From a checkpoint of a small transformer trained on Wikipedia.
Training: a variant of Adam for these matrices, 720M tokens, 10988 steps.
Each number is 500 + 40 x the weight over its row's rms, rounded and kept within 0 to 999. Layers, rows and columns count from 0. Numbers have three digits each. The size before them is the row's rms in percent of the matrix's.

# layer 10 attention value, 448x448, rms 0.0381, rows 240-282, columns 320-383
111:479513490543460500464508523530493495478520488455489448552472501495533575485469594462528529457594475495496475479491442476484457498487494480440526474472526467524531469441533536505504527557420449
105:488511493505430538514484475469507594539526480427481493527565492464537567577535493566554482542490519560489534499455481444456538516524481464426468492470503517476500445503544472432522522510514530
106:459526517449480466475588480472545506479493502522466517446506476504438456454499479484556476470448496450454450482422505534471457470460440503529559529422497527569544503544449436451474473560522547
101:453504547545583485616491540475561501474515539524438528405521493547465518485446524558511510561484504496534499519513455527492509530427501551551545452523508500547508514396519488543479550486565516
100:560501541495525453468459496503527504488472549529514533452509490477545493526525489494533441628479480492487424509507504561538534516521480488538486521441500540523515515556374421530494484434522529
104:548520486492493536575491414515556393449517423446482437375453478418522545517486482527524505443481553490608503527471544525522502510475507520539488497558473424568518515454486559569457499465430497
098:540544467517589461479543463513481536519459381531480553444564500464458477493476525456458523505424483485537497466522543553553442477486567468608504478409462544430440499560439497484541457562524552
108:474487438506451540499488470532557502496574492489548483518480552489496485488537449512500536501580454502465471558480449488561507499564478549471534519489483484474591480368523576543528503493490485
110:513472476495454425485519474455504515551571465469456466554480514449506429514506462456548482517469542481489475473493477512548499467450442434485450476442505468556435478534520570532533492558496522
110:556515561537481507481520458473517493501459481451521518571572489438576503490566554479471549531432498565522463532526514555558489473452475504503515518547492507426456516475465462495535529456533427
106:507455514500509584498530459422522487466424553435581422446493429515541451507479505526460479530529496520603455527470416504499442521547526548559419524482489498524496464510473490482448475503491573
104:460490505554467401498504431480542549540516489528504422502592520485470515455533529441498466572451453450482500486526563501538519513581542492531419550508476495492540464490463553443519521442506564
116:511583494487480517414498476505477513470494498503501487501463525467556501490504526469471524526543460478530471594566464511467528472598467497527550443524505552486562475538466491498508466454473488
097:509473538400519538448518481499510440474495516464501499536500514400540541502491491431467470481515532518481535486503486486518461477458471525454463524609498457469502510521518507480473571524489524
106:497539456561494421521463507463463594496532528476491461408517513525511557461489540500450525493513474458515524574528484443449547518563496510531492462549519619496532495443502511430501516474468494
111:455559472441483437492524508443503482513444502504512521549467519523457519460525475452461509567512494515450491453579520500455392523495389488448517446470510438434480530506467545452486474555542496
104:527517495529456516466504522494422525528475444444504492534530625435483531531519515476562483515542537475562470486473541472503538423537464496535604539506498545545493446506553459482481543486487490
095:559531549463464518517569539499493495549548480534485510506487489566461469459517517516467530448543497459444494486557465457471447494556441464527485483481514564525498580497474483511498522579461517
100:548497528474529418533477526538529511514488501445435539528426491528504455451519429482464455465590528554519524471562485489545461422489483475431522488477473487502451533466481522576407566523430495
097:484491522526439486505449529493445485525491519495504508503518512548502523503505507475587472495476439485479478485526469475484537479527483448478561480474524463545579547586480569470512552506497491
106:523533523481477418465386453493532420475493536423489502541450448510473490535505483527508503450505472443498418502515486555465548428548465536484490420543492506439520523458458431422478514534455462
103:535554470463464531493523501477420511511514516564448523469469503484514535444499487439523491480493490494551518409528487483531499434524537572484442438482473516519414507537531508542491469488389469
104:486490419512507450538470539564573464442528519519556535467542466489516505446482527531510490472492431503499423513504569401523534434501471559527540518541489509541480505433452492497524531482520474
103:480518488469427534496524486534542464568549553544538463519557472506400557514536499413417476521485536503399505493496495524512527501512481568531516520558492546518454501492507491467586540532473507
103:498490533445552512518429521520499423466500501559494546504558473476514467568550412441389543527515537495593465589491465497487522479504460509449566514527501553514458538486558428540459473491462528
106:491557521513567414472484494465500508399499503528513590448478485496457476447485470545500546530485483551507548452526395466495547448430515486490515499485508514516487529495470470413536445501544541
098:517483479519426471532554486541525518510502513456453476478482505432450499443532528557454478459563491524513538429540459475515529467549534475516506542522508522528487508471503485454514532517491472
096:507494501470467574467498510472436452548542502493467459514520452561446448467498519551528457413536461518505488453451482468523511514418544566465407521501492574457562516511431509444563516459469491
104:560558477479531467497456494450539549466464466452546523535483589450512440468524460434448492474444440456499594531551576492500478446536500437498564466535489487416385457479516538494498536521465563
105:549544538457360503522514477561420420517532538471550450526476483453501450514488523458433466486467492468420527475475501571460487446555480544555521508634502446444502527515475500494515502528470489
102:465429495544450485475516543509488497452488561529502510478550433468472565482515495513464493527469490465507540538464394373483547445550547509522548466440515548519542506480514473485502472539432481
105:494532457379518491483473502495543403574481542383487556512464471507482487512514494448450458478466516519557456524549486537485520638436478548378518519458516506557476528504492531533495454439489450
097:437512502482487553491530501515580405463570509463523419505440465493447411561470479433487471545498532532509508490433451578422524498452536465552497503482500483493471528502570515489546558547515537
104:484408462446572491390531476542542420472512541431517511583523515438469488492507540506513409474440473457520490550492488480466545510523530528542571494470488593495531468484545519520528502491483449
104:482549511465495445522488433458567497513488459493492464535536502419451473497555530448555511492479470525472581544505588571475458568530465471482529478498499477494438487520473528478558554521576556
100:491482508447472524528551493529519523508497544502522491577550438495530507509499485474514497510516494449517465512538492575541473449540440503563525540520476571469465488499464448451455493536452483
100:557483472497499549495433548517502506532474506408441508515486499503509466473493470480520510531540543557495483444484537434483536444539559487524476536515498478468497480577418566521531430555491522
097:541498500499505532451532467497546480444517432546439493488543485469442533518508485501409515508438476498458520492439459527474476502510534477544556478478496405480478511465447478499509438550401541
098:555544559525460452475500547412465510447478420373464516485483588487477453458468543399570472503418455457510492456553541494505498553580502428516492498431511446551433521548499546469562471461467488
100:506506430559470542521452474502491514445449556448486511501455544505517533474522515520451506510478488525530569501474509458490521475450545468470484504523499487489497464448439498472513538557463549
100:512542460589447540507582485458526542482465496565492443536493584541510444473460503495558526556523542479475575489500569475465513519422500479497470513442480530523464538485509534454513483551422536
104:486538493508518523542498424463498577522531525521500497430480554517529530427437594532537558542551517474545536465545498482510488545455531545456471495461516463512474466472507512438464449486537493
106:441474585458528564486518513548524475456503511497464464546530551529492485571451520561545480541503521483465544538476504537501456512502538466577454542538541453532468462491493502478462448552570499
# layer 10 attention output (transposed), 448x448, rms 0.0373, rows 240-282, columns 320-383
102:523432497516474455434466448461502478539493466494466561558466471473520488489472549492433478522460557446514548525528527509503506496443505548494510554538728530520514521465539524546547558465439467
105:551540483486492514551475493484525407523481504519483543522524467502451521488586499464528500417552544557545548488532488467479573506495448483515459447536569474429495521492469460510509476503508510
105:519454554480474473541486484408496551503504516491483486511550488547494433449430551491530565477570474432481454495585494470546461525494593566484503524524426428493500501495491539482462434432521477
104:481545533511517434499576426546528469503457385486514525444507463520460462508530481454415449493513478517494523442543507405482519515444548455467513507540520501437461465500507501525547617461561472
101:544605575449499537497491522558468491502492565555462496488476558476506476471544547524446576524504481485493466522475494592490516559507587465516475541509525525437530465515548520455471455512481562
099:505516562491602533469449478547386529470455539469470486437517476454461489450476454460486513451488516527521559546486531517474533462556440541437475503527284391490526488483508503523548556523572523
093:504491525543469489528445531508404606515465498510451506398516496487492535410440542488480514481553476537466512508488491458546459491509500462512400513473323496508506512528531486467522489438510522
111:504506449494471523452421498487514527476589530501475503552439504505453517555472503561562500492433528497594545532445482565463609458487442527466480522541390508505544565479472516500517509547457504
112:474459494452498469539545428506544485577500465493447462481548480484589509459529538501548545507537483458487461529514482433465480504507478522485516491507540567440523502597475531451499439547525529
115:547487523553470542530489478501544541483448527547549509539502564487438438476517573486498500511481525460527492553525519488489577509497455499551493481541506549461460523482496520501450602488503529
110:471422557448481548523450435451459438501467544510520459524440500504430462497546564534495483534541492516516484569564545550419503537466457494517492559558572549423487530477489518498466580555466535
103:504491543502471478500489446500482493503520498523470527588438511522524457513511541526490517415555518426560501529534472476518531542504547507486491478495386500468538505462429579426444491521534446
118:522479453501437474463480535401543506549490529527506458477508519541512482540508545450541579579439523534559480581494461503527474513426456526521449519471481518518403504544498535592493437520491472
097:438467563498568554510519517545425495457487538501568515576461557458472460541552425535564475541459455550450451477544552459494515524498483509520532566482322483473450490507499513518455479482476550
108:502467507517466419499518492472416435500505418480493616484493558481561529481533469540441539488510471468536509511476462455461471534460452417488542523506562530383466449469570517558535532500476510
113:495502447525523483480550486464602540549505493532559514454554503548526478599511472599506475464505485514460467449490480433586531566510454465520540493507559519540514477473544578508481500506418515
107:471509505520534479505555488452506441546504474468557482538480473493488506553522454549465461478508436472507487491500517565523527496559500543504482465487406438512547516509512488425522519436473497
090:466456438503490497502545494432558509528495531463478487552514541481483529525431484549572493521480566523513537518472526516449542574431499533513505493521647585500469489424458492541517469503462437
094:430529503460523475485497498441402513465520536468454520546460497593476512474446458566548512477523440473497459494533534456440594533526489528460440560533269522524508518523473500511482532492483445
091:474460493459474596505547523508612588499509477543519467529451556393484428537483480505533451532486571479430495481497481524485508520521526497488520499541697483530493536417471461526495470464526525
106:525444543543476454559505478474419491514448504530525525449530503438515523442475461424521526490526542522468540486498452501532435494509551457510455501556433474528510531514539489568494522507499488
096:518565487517464491495505461451489588559551484453444529524528513563538490526459525479515510507529519422482501443564502488486465524465483441524434571534274435515471571503468539526439517449506421
094:530480512553526492468473506519499452499486481416477517460476498560475473549526447522549484524552448440556454552516500451469526546500496495565511488558259500440511487536474495472547512551495416
103:573518467541435484489553454517509492565487478548544510451487495528497465523526521474459476509477477503468531519465503514457440475471487445522470515510540526511510545499482445392533522512470451
102:451500457529542481510449480432445458538473449417438487442526374566514469527518478559463474461609411499568543459485479492464483476500471511492553529506439462492471546578552477459453604501516440
110:494485428557508486483502468491557483526495504454496501422587428505546478499463487522524517475475542468511476430517426445512466501500543510548577513460608492522502502402487459538510543500475540
100:481450436530459515499484450500503496522627467463497440546537515582503525500482494502561419454512577467511505447497476454485497440496582446514528486517542568492545526505514455538451503493411514
090:491571571502437532569446490551421576434542492521522468448514487499471465477488501499510447440509432482495457483503474455543482500548501452536425486486336468533529562511519465500515485585422472
106:463525524553567487463497498462540540485461503525525497465498538563519468559504441473537492563498470480481478482529444544465520516456440561481532533537445481437443556531416564512547470435578503
105:538475444537484534536485422429586526442506466520527500558469502552446389478511451493470493548493498504542458480485400563465454438434460491495447427479607510542494568532474507476471474556539476
101:547478484510462543510499519477578485576513520519508468482450468489526560589463475520477448537547563536465559491498441474468493489504483463456534529533636445534532543498523354454504518490460501
103:447532545547526437533571413479493426491455485534496519491490473481522465477513509525493502520521518492468582490540514416436455542516489512560469481553663525522506544501492546569455454434532515
096:474501523482510503557488476476455575606511467513426474534544442485544497433540534579528520405508559486525550426522503424480445518494467477484545482552355491504465536533509498408519497566500493
099:480505566463496557531504500555479489481503504456512515490477515540468486466519476508532433553544422495527507492474483457477504533472490497450465433513281509559559521584492451448514468523475454
100:508511573485545499518532459490472501481541549546548536481516501545494445465596432439550491570487417561466500527493565527459495543487443469474539517501283462474463535521477552487555502490587546
095:574470508567444558505491487536488556445464466435490519516518490510478475492485529496552471443524493556512484520504544484403503432498526433465443578457329490504505532512480487462544487441552423
101:483508478536540550450565537515559478461495470462469455566498511544476498560535496450492488510517559445590460465599466495503488533487417522526530438461632487479434524434468538511412558486411475
099:509502479491450484496543565565556518484455520575547524474498473528535457504526467483495487522444505556527521460455522549549451472520465451511482522528523547513521546558523472519500497478485497
097:501575513515564494552532482478472526485532515536509473576434531489528504521533461407527565519484555510471388416553456515515432519487436568544479527551497451535504543457496579585476465432541493
098:499463495515528535435534565528505509539445463564444510437417573538469454449536481462547501521453507450476557576596478460489483507534537459522456570430436526459480422531551567439474505502488501
095:503507547495491524535489470518522571570557528488558532502526517616502491481525515569511556423490487448489480479494501549493451553435479449460429535517325431505529527558495503473430488554572510
101:556512443556510499469485530460439484475479461424505508541501545546549547545477527537489519520452548488479504524553464517532509517520563497500522548469462496469539479451482532550402455516539498
097:491526456474490478486506559530593466538505491483491502561518446437516499512428526549540472453498585558539558458464483494560498521539457554478552473469723484532492446410474521522557524493535533
# layer 10 attention query, 448x448, rms 0.0397, rows 256-319, columns 320-383
085:522491563572521486557463509461489464461531417493513573452500501478475555499522496476524448429461482507555520524452569507486531473501461479477552568536530481436485488516489568503475449479522526
082:522466578452436577509555480513505512527502494495396491480526538498492482556466534549476426531481510470480495466539489539474532517499482527428454471530507480529540599536525442502459623546485449
088:463548443459496503449498509493503533554568573520475467563537458529443488519489589543465511590477553502480486534510453488459470538454537413564473545515499504538562540493474448447490522500518458
086:461466480542455584459481528506521503508532511458484576512472426493519563473529507522509508545620505486516518465477500510591460476455533551389555485486549494553497540495492596473491480533497488
086:538497542525539540528531523456501532483548447545460514521500456469473504518583481434512513489549468524526493477511451528590518477453467497418588489440518521416465488514498620492435471493567495
092:532470458491473495423453455562505559521551489472457542471466457478557583445481472531510544503538542486565535478480497470541465493516516448507518463412495525452491452483528561490469457458565539
098:500558482451587461542549489512458519527484484458586410523491508503446460451518502504480480509440488503509534569518525511513529507527451424509461558476496499464505505509501456536468567420508552
089:579538509457535471502558429496539547515524504507517546481456464472455496501553476427510463524524450466505467452532466526555461400456452546491526496390454535491530478497443518507428476482568525
096:457482515578449531447482492495458518466472488530442499475496458481506513557495493544518504571475513489543489472530505422457499457478558550519421517510473507560490500528473515529516429497520492
104:440550446503474567558553509471526536480487497439572503423511525515435442495435517593541563504483480515564430490404488493484534499494482535478472430502451493544518513579409484475546542506451468
091:520458527526500533528544545540508491517513548488422545550451422450504515468484526475546519535555472489592484542509456477514580437404445570456560383436489479489499481460514524511509500524512478
096:613452501451537519463467537557514486549488545519466490512526528462488607519535515473508526504567471495507491484552468566535463508474486561502521493443476515405453434491526513499463480478490519
117:580513468483466462510515530484536536558489496524510473526538519491484528407508552421511538432501522468510482506528485546454400540516570461457522471462496441482465523519549468470469541522497538
097:535568520431475513557547579520444514541472487513465496527470516484451445563443508436512464494559444502541460453539498500507478473444457455428427467456441476453531551501475422545518559463456470
104:532494478461448481528561510497471420456458531458570543537481442531486471515570461431504534489434503536560440491524571515523538549571526464494495530580526533508482520498440532551515432475566545
109:511513493451497542533527466498545460512430564429407547548515474507416424526488463439653431543490551471512405514539567450484521454500513522506510457480485449527486486534530525574519530433463497
109:471495497513500493477567522493498587467488508545515460503492499511448473535535502530469458568504471493491457542487599542471516535457502518459505445532550463565507586522437575474559538583529521
126:470533522516465513554519457554445436489500449479454549531509446465475497556427504501528458493537410439508456473493500500448533459448473490493457462504393484460488483540483495499526542518442500
111:511466460468478492494494541511554587481515557527457548555485491486539580531503534488486557570489516476527542503471500438469529462510565509581521551524519537440530411485520512547515491504492566
114:532492430458542472538530519540461484476502494417505535498500456511556509446526496583498522391577496446548466503474498492485441478500470524494560482448472490485444496531554484457438537491460492
100:415457476483484506511464534486481475506485485457529559471509427494491477534492453511450508476466457457524418531573534510500508482483444566521527497463514432569465541467486533480533513451497488
103:489533573411479503502529543501560524501494487518505453529503487458487465447540440435517589515531485519541526576523515499533510553545491420482466570518500480444501547445483456478423552500481482
108:506488424545556447459503497477471496518471461566428554445527474478487530437498488525430462522478495467506542522481537484511570482510505502462492444430506481453445456505542515526591500497519577
109:524531468484486483502533510518494406512502477511528533576483508484480535560510527530492482528514474513484538514549468484514569515514431530456485418636536545495532540500510447569632532510496448
111:446450519476510546473448530534472528492564504508515442509449493484473519550419555515494457555562470449421485504614542493531516504481468530507438512495510501472518536486445611436576540567481481
109:509490514505452491475489499539551532526512458480479534480579511503486469522481549533517458505511444500563487490472498503524478442476570432477515620466496483493403497527554513461472542426490495
106:570515499517439545498539494466491436482538507481511455571419491533440483513577503449523467487509477505487421560564504501445494496439440493555519552453525554485473630468453521460486425549496432
112:562589524486506538493569538486487537534550489529535555518484565563499472450540474473472455466479512530505491514500545526466475574465470522551483515494513478598512473537404537503470465468491493
113:429572618481534437461538481544566415515464478487543539595528536454501497557568517470574512481527458543509474444501545539539515491459536464537464595515536445476442454481448474529470509533465459
108:535568474424502513547523590547512481521485453417421455504486523468531453502513496463460518435505476451528443496531513526486434562468495473496504452482514516497466556527581530537471497515440456
107:491598481488457457501462522512476556480537547503490514487487498504566467541533434554493488505534480517475494542463534533533509510438431502518419508585524535471501415505477464478539535485482510
114:581548526429514547535563526537412517511505508512595497510474530532565472502531548487548447501539481487501465481452513513489484517465470490461507500523515453508570498498533536458501496521475459
083:490537522452475586551515525541460501505473524514387479488477567489545547561470463502453432448525515441498508543539541458528501517540460514457405498545487530482480537500546444471486480532525495
081:506553514526508469486538487479397498573536494545458459530485406526541508523488580518470557571483575526471534547442477444464562495455542529499533411455495553510517539530480449481472525522507422
086:506556471467497516511508452466450482545561500465570477545501440492509499443530534469465535487541500533491499489447508539596472496475529443459597539484500521474499522550500565479481486503448476
083:477471499510473564559554496439512510475455435554479552542530520489534479497544458457470464535494421460501470387500451429470445503534433568464448500470493572543517490473480484565431531524555469
084:513506557543387544447537468474484585481506520518495514479503537436513518530522467535529450547493497478544484439520509478414499505507496542546483512542456509525513513548477535502491581506533447
101:557567557433450597540495482535460530428507468402487503472413500482559523525433456471564453468474517494533503523505521533475528521468445502504478530470499472488568503481519458496477462505539492
089:490490543541492492467470481513527488516564534510470522462439498463531539474470484473470489437561512522516532549576484511596458534460505487545591520512547455449470537501523521488551496474456548
091:466560516495496495528526448524473437498472469438528500502504472481445473587444471459530451485500434477581429504490514421473541504507404561513502513530439484461524485575460398559522579475454483
098:489570509440533537437550473477513491495474525513514452583495489479487526484485487465529537504431556418535473539448549478497531449531565481501548573481491497513463460529479530509519511485522440
094:494519468507492522506497491498503593503485512466558468481508516558546492459532465573488556512435531501454541506502510475503519490523506472547522633568527475531492485515530471447489505483520603
091:493533474493533516526518509442509441475492516448547547466528458504455474533453438490518483496480413492538460471485522438487534435503485549522450446549410521502488473534452463586496531543446478
099:451548491522452536489558491549526494503468510476513487487521467461468443543434447505523454548515456480536438467527509569498538526443498537482456466531451480547502536540437528484518545505483519
103:495484512545483589524545494463483529516517498554494477505531507480468498481479519477527503449523471529496512466513414562463434504471449493526444544469525532466511569502503495480523461578503566
103:422445526514482507482500418404530526514504565485447527535437529516516511547491417450492565515430563519500480570528510536502533521548481545513528520590522488492509504479475473529501490467472507
109:526474517511468553465514577539469546556499500501572450446521481507481474519574551413538502488524534532531532542585515531544448482522496422459478482493508530452534548478570443474513540463487574
099:471495499576462504533500393445523476485458560472533530458538497500505452403445525562489548531470481503468503509447473471471464477415501474448453487526495514534513528554505562482543502453521514
104:529482506514477496520484533556526453457529607471476530516497521530526436485476486525517537557479560487505545462469447445496576460515450568485450492548517511483526442456481468528454539455563523
085:481486455594503465494514458432535535486513557412540595402484490503503491515487460542486529518434480555497512497451546454508529487467450520529506500489519516519459526468431443503561509430484514
106:484477545532521509537471555516437466515530478503424479532475470477529520422435496438479518512526511462492441534534505490504539520563531541502546480424493450485533524496505524486517568478526475
109:524548526544528476523506510531525519484482539512466463549494518482525489499517506497461553544434505519486459537497554549523512514448586475484430503471528509435493406508455528422469513513479499
116:464400548516456497442521422491489420548523500507480503524485499502477471431526451494425444476487449478448498445484488413522432528494515586442571451539507508518512503511525520533512510515497508
108:472469514472448485482456477426481454472499493553437519541451525529544512515475512434468511512474507487527493499534433516495520475520408534426513503532506486498506513481505490521514501511564453
108:460499519525550410466442504508526491444519461508425531490510465478610569470447539558445545451470515502526517469500450475477532421464516571517492508524525471513464425507537536553526550512472497
107:611447504463511548571455515587473466524475461525487433514483530422560512471491529441532548503482491530511450521489414585513470534555498523459483502493500490466624506463494452548437514416528497
110:449494511551501438535520507570506474526488455473467493538501479540464466518491543477553531482545510556526602437455544509568510510508531535475510509466510517439549516497480467429585478511533491
110:510473481442485533510524491400494476509478501484499498521567419576465425474533510420556522506466569491561449421517453515472485465450483593498488464508493503507521489537516417510484567422541431
118:429469397520528566498537503593524448555550528460502582529446465520555500475538485572492526499534481383498481484489560422510539455533491480510551480486519488573433480511468547521546499522510567
109:477484503516440598546458510493519517468438562523498458451474573493524497479502496506504522497502538483493478522446494523402478473508392562497452549582510531532481540502505506485459526464505545
100:529491488468501510530484537438453427530508488455479429502525482528473461457472523494456509450514482560508508437471462528500383533406527545514511462501538513394496533558555441526499485515496467
110:516512477439490474533465466451468485509461476505492495549586495459476553505440511456505543471518468496511436540495499574514463471469547507466456486512480525457478529525529429526524467488507471
111:518494495429472608514463466463494543474512506558513452516545522461546480534517489491462502472485497455553466525517500506463452552529426492459502447498504583487490465464521517556539509488504520
107:519567502559464479497511495445542528567538525475454500485511515536515483526469548509485584494469475508443479449465498497496483502391506522536581498499513465456448486472499564473426495565498436
# layer 10 attention key, 448x448, rms 0.0387, rows 256-319, columns 320-383
081:560477478516562538503528493438539523436489546442450501541550544529559444496500432504483501461555514534505491489445480469530487455518480531530461525433536489485449508465441486539424470553548429
072:514461513487495477513451487509477615487562481572519512470496566504473521470549533504536493475489582521526494534463510524467457496497404430556487490586492509511552492547484555528500523498410485
090:450481514561528471510429477574456468531445481527490451428498404495446537533505553459477492543457481532460475489530508543528497492478543473421502485460472522416473538452531574501451511518485468
084:505544479527491523516536569598529551537523498554461538499526490541528464509522459506450458531538556523495539452553430473464482504493514551505533475513544430558507463485541446532495489516574446
084:573547489436504510504534490463588502483547546484484466553568540540504414465544531537534505496551542485496505541428506484578558568480482570556508515487578482507508413473481465441463516492510490
093:473533443477532544502490482512499496421555455535556507488520515424479484510480451405463439523551491534498522482538531471564478516542394504506488425473502484529526431524483490472559500576558452
090:422458529452467503511445472442524501470433517454451447553416538514535515549527488482482494472527498513472418559537523488533460610502351563426497564479513494454566576513496517515514511522518470
090:504418487497512501449479356442406440589484503491519477512529506441502491517514501548537561519474471407446533495563506641461476550536483546451449462504472522521528594414499530534465564504511543
098:436465524468508489508499477549556438562546542494569568497473495502462536540505474495512447463437461456566541495526472526463495506511436532499530536486445469548463568539543465563541494521390532
085:518504449551470599574443427463478620505465502431499483486532460521529495523503497509509511585494495506480436487463570453445483485460442517487443550576441519471523470477455483410524527445522478
117:532491499522438514520565448494437497526492490455439463503421548501467511551400531491581553522465470500449504471407496506372465505474538492524439501472428513479509516503473547523492512487435525
124:523471469432496494506614446439411412480524436428507595478473522462447569564480480480470376486461494488483549520517499497466422467499413506483443526514468474476492569517508496520498545439480500
116:522491551485520569575515493524502545454518528446578485539487544526497439564482553524504550495524532583472436492363517469528523466517548534479504548514529434532501477476457521462500451506487497
083:518527437474411466442492394463483491494508439481479497479519543517448451549479461499552499516474438414550485528514447501424445458509528498480542479554371501485529576518543469518511550466505480
108:559510546480465507607482522473480521553455584525572470547469538451577568463508529537525514504442513473494502500476503550523504482486450483564523507510588537438502479499489513531484446509509521
105:506468456528553452526492486534515453526492463517531528477540537548541505482532565576484534453445526521558526471504484495472501523463488473525387497572510489482505487522470541499552544546486593
111:477548479523474503563475482526512547502503568513593462518531536483518538552538574500437529540476502472535502501498477503485523476454509501552538545603529470422532424432477531523488458547483524
076:520534484514529463459517414474498476452515463468487535477457547533494475451448462502527516494493477412503512495506485494525503477556504489479495485528276515508469550513477464539510589456500474
111:478464578512411548388470501443520459514473446501432449519509517493439492550425507458467512515437489473512496467587483546517478588529489489473524496490425550483461524528561484496501521496506488
112:570477441456563503563535485484504488494542468479576577589561515479547471550506516494464535494502526527464451476513445474519523441509520494495515526468544486552485531569458454531522516479485537
105:524536528451502458452510439442565547451471479553562490560500494549530521465506437480466540450481549472480482513434557459511483579555474468608446511552500473492466488591500492533524544562512458
103:494462483561481442523484434451477484504550488485486493466511572561485518551515446481433453493489536526423565484529400493472483505470566453448548441544557488583515508490512480535473526465441470
111:454476485456501481463456464499539503441510468463467497479515489515448447530510569516437494546511554495545493506512585554486479538464486484469504408534433476456486514510453486483565415560476469
110:565589428559425475477514533482470505448517512518514452459485412462514516542492520450486525542464447477573537539562481492472453492506485569572482536503533510480459485535549481510496471461482459
113:482501482492512497550554529504437513522475539584429537427551414452518537566513480501481471502508569511610496465499425442501543459525415520543515521486497446480538492552582469498466537516489514
109:501509528435514476500484473511495467481459558494508473456561479494563494564488490444414538494449486439514444503517509507500543513618468571495465530517507487492529450453507476491573543535548496
108:512566499451491499532479495510432498554498504521579420534530511544496409518476506575512531571463520514521569509487494527531524494450538549505468500523547482524492434535486535492496505506473438
113:493531525550525518515524528513477515514499526458456471411507475481482493497483434524524484535534490480513485469437487475472487490450527478468606521551524462488533454422524491511420507510565588
113:453495451505434542476549433500508482518422499481548566470501448514508545515532522391483542510566481468450497482540524459520476501482449498466485527571533556501434555467480528465488452531499515
109:495576442527480465500500516421507527532521542553509484519557489515522503587490484487534487550508473460467511490478497457496518473438459488469537588556503413512465570554481482489477497548533540
110:501522530473468551542524550532501523521459523509499419534502497472560548472530583494555433477480523512575506530515472527514548579471440449515494535454496560448435483460573555510504441462540490
115:457516539418492463562546535477515534582531574486498447538561487485508437517564540503478599487499481481543501501497464460514503602459431480485587570559466480503450495510528528530481487540501504
080:521459512462494451505529517406490478442583507456566457544513587516570454510549418573507453505494506483498499530505470472425460424521459546549455507468529508554444479531514445493538463506459628
085:473488506464518490516480568546469496508473545428474441418510506418429527530466627521542464536431498578446505516563547547508514428519570391500568482538475442516596475470506425513481490451529543
086:505504474474481555525505547601505513492494556497492469503525466467514468522504559457508490504509483523572456448530489536513435459508424626423456424513498452492510466479509422510553566453586406
088:539524506532502534503539497505481504527522523501547524471513535430498441507466473561464525528435478529524576477465451468503522497518603430621492525596490526544520472488547483530500440434365537
084:562509454537478504495476407508485440541564466522558437428523535419410512457488469403454500528509514478504533480498443578523463515499566430484559487536484491477514498529531506489476526536467592
103:567477540501499491497470441497495514516532572514572488534456521480499521472484415521481429483518496501446499514555512551503506542549397524494490465482504514495550538522519498558423502451483531
097:523532584509547530507516608512573487456489575519482415531493522519528432466547480541497465455530549458526496488474436487512574557486508578510547438486558507575470431540553472555453438474560448
095:491497506488450479491524395448465469553424475448492488491436493505460535500514479506553564479466469451457487555559482513475482537542502490415464511529447507464480598512505516525506534498473540
097:446467512501566552525551509518496433441484485496510518500504538475500474524474496598568466439510506532481393484494467432465498542559471489484498526480505456493498548506512481537490500538531481
111:487419487469469514497468583502589517529475579528505435581548505453583523446527542521533559524509469481479518482557524543584601510433605508519538467441585546527516438448484557497444488530566509
077:463502490453509442468514400423459477542521425401537559495461504477464504506471524435491506489472458493494483512449513523428483504526469464484484466545333521542480535521474443537545496468479533
081:492485486477500474511512447434460448505503487438503459449503541538477491562509480519452466472424460408503476538526547487446474436580482508467541546585346488483502529479503445515527580450525531
110:488525482452481507460472446537519522471544474521393515519466505531526469568505479541548516504484511494525555507465501411506474504494507537505469505469549464512475521453508517470489550528540467
123:540495536528558527417493636545495489528479498515479473460518512485545530408530453537546469480517559518566509427468531475502443534486496483539490539439588447525457430490554602461423547524511465
102:465496620463505475528494478435509465506543511437448516520486521510501474496473483485470509449478487453560556542515416448507450570556486452515448423538475525493519514506532524549496456486545509
103:511527501536493532507433460513474511495435580548430460515466487453499526466502547493539535535543586488481492569447539527531557489502520554617523434529521531467522421494510505524503480532462559
104:513414493509528547526465591582442466468434536511484528501397473532447521504507551573594462448415556576516476457480515495467488474528424498514462497420549565508538534446514538549482487436466518
165:511496517523541546497442529473561557501489583542533448552511482470555504428503548520482568472493511506483484525460508516578515582497556548533510544476601505522526390517464489483441459503530494
106:435495438495547436435515476425445532491531528478568517484501500585502423545447493492539505534489521533478516427447484515432486468495546470478503590540442463587451516504452533464514509540448516
115:504425548560514509536508495502401535536489475523466494444506574607491542474536484613533462518503524519520494426503504536516471487446506422469511482500546498467470516479478527483490539519534545
111:465569482492497482486527509520445507522522481555551422567513511492506499537450502457548491531502529472607467414437494449515491440540528496486567526433508484485513517517452520406574463514562518
112:510503587521502531515494560528425572553490454473465441458458453470507499519530549507518475518497517498595513483515541467471443557498431483523421515463449465521515482524483508529574484514460526
111:500490509497503465490541505505551526470541514439551560488491517563458546515442517491518530496474491512404462451543550495503514496573430434540505515471461469536425601537483482474639534552540474
109:575499456514451471487467484539485490510522493467472407448406461478459459522469468537470468447502538484517433457524471517447473477489459448474471515498568448486497553512550486443470517594458515
113:526494463517404531481453471506496431523548483482486534525429492528516462511500503420454522475471529487485536537514454442506525424511469493533467458569527503517485499444471513505553502491464392
113:514567541590545480496522550475481533502524473455534478404545469534420476470499562524547505496550476512501526502504548501499499473496524471536416488474584434525538486489457462464529552436527524
120:507425452448539471533521485459535383512480534448577551541487509488499481526515531492554547531511481506468513519478494483549449466440479449457401470522523504477501557482484504534510497586490506
110:489542550472514476485439537564476474421490487531443570475415546472494456529539487581528500498463536532509503521470494516522549522491591445518454471470492552548526474486480506487537478534507484
101:553495413558401490459582494585528438568518479493531517465432451539416424512487506551578476535573540471539552518509490456493517458473481488494521503564566501515523550489463471489578474482489475
112:515497557486409557465453536532513486589480553555536527524488515539515524563542487492495527521543552479547465561538489473481470479482503496516444526538510409474484469443530467513417483405547516
114:457457589518483558541456505556585498496491485475559486531491478432488458525522501491447518532469466488473443536461466529551458511478491522480503536529541458527505502477494478457473536499539546
108:448498514509490457466559473561561541536502392530476535518465514403464461480521592527546533524544448479510555506483487519527453480551501474547466506486497449496577523528520476550562490488506566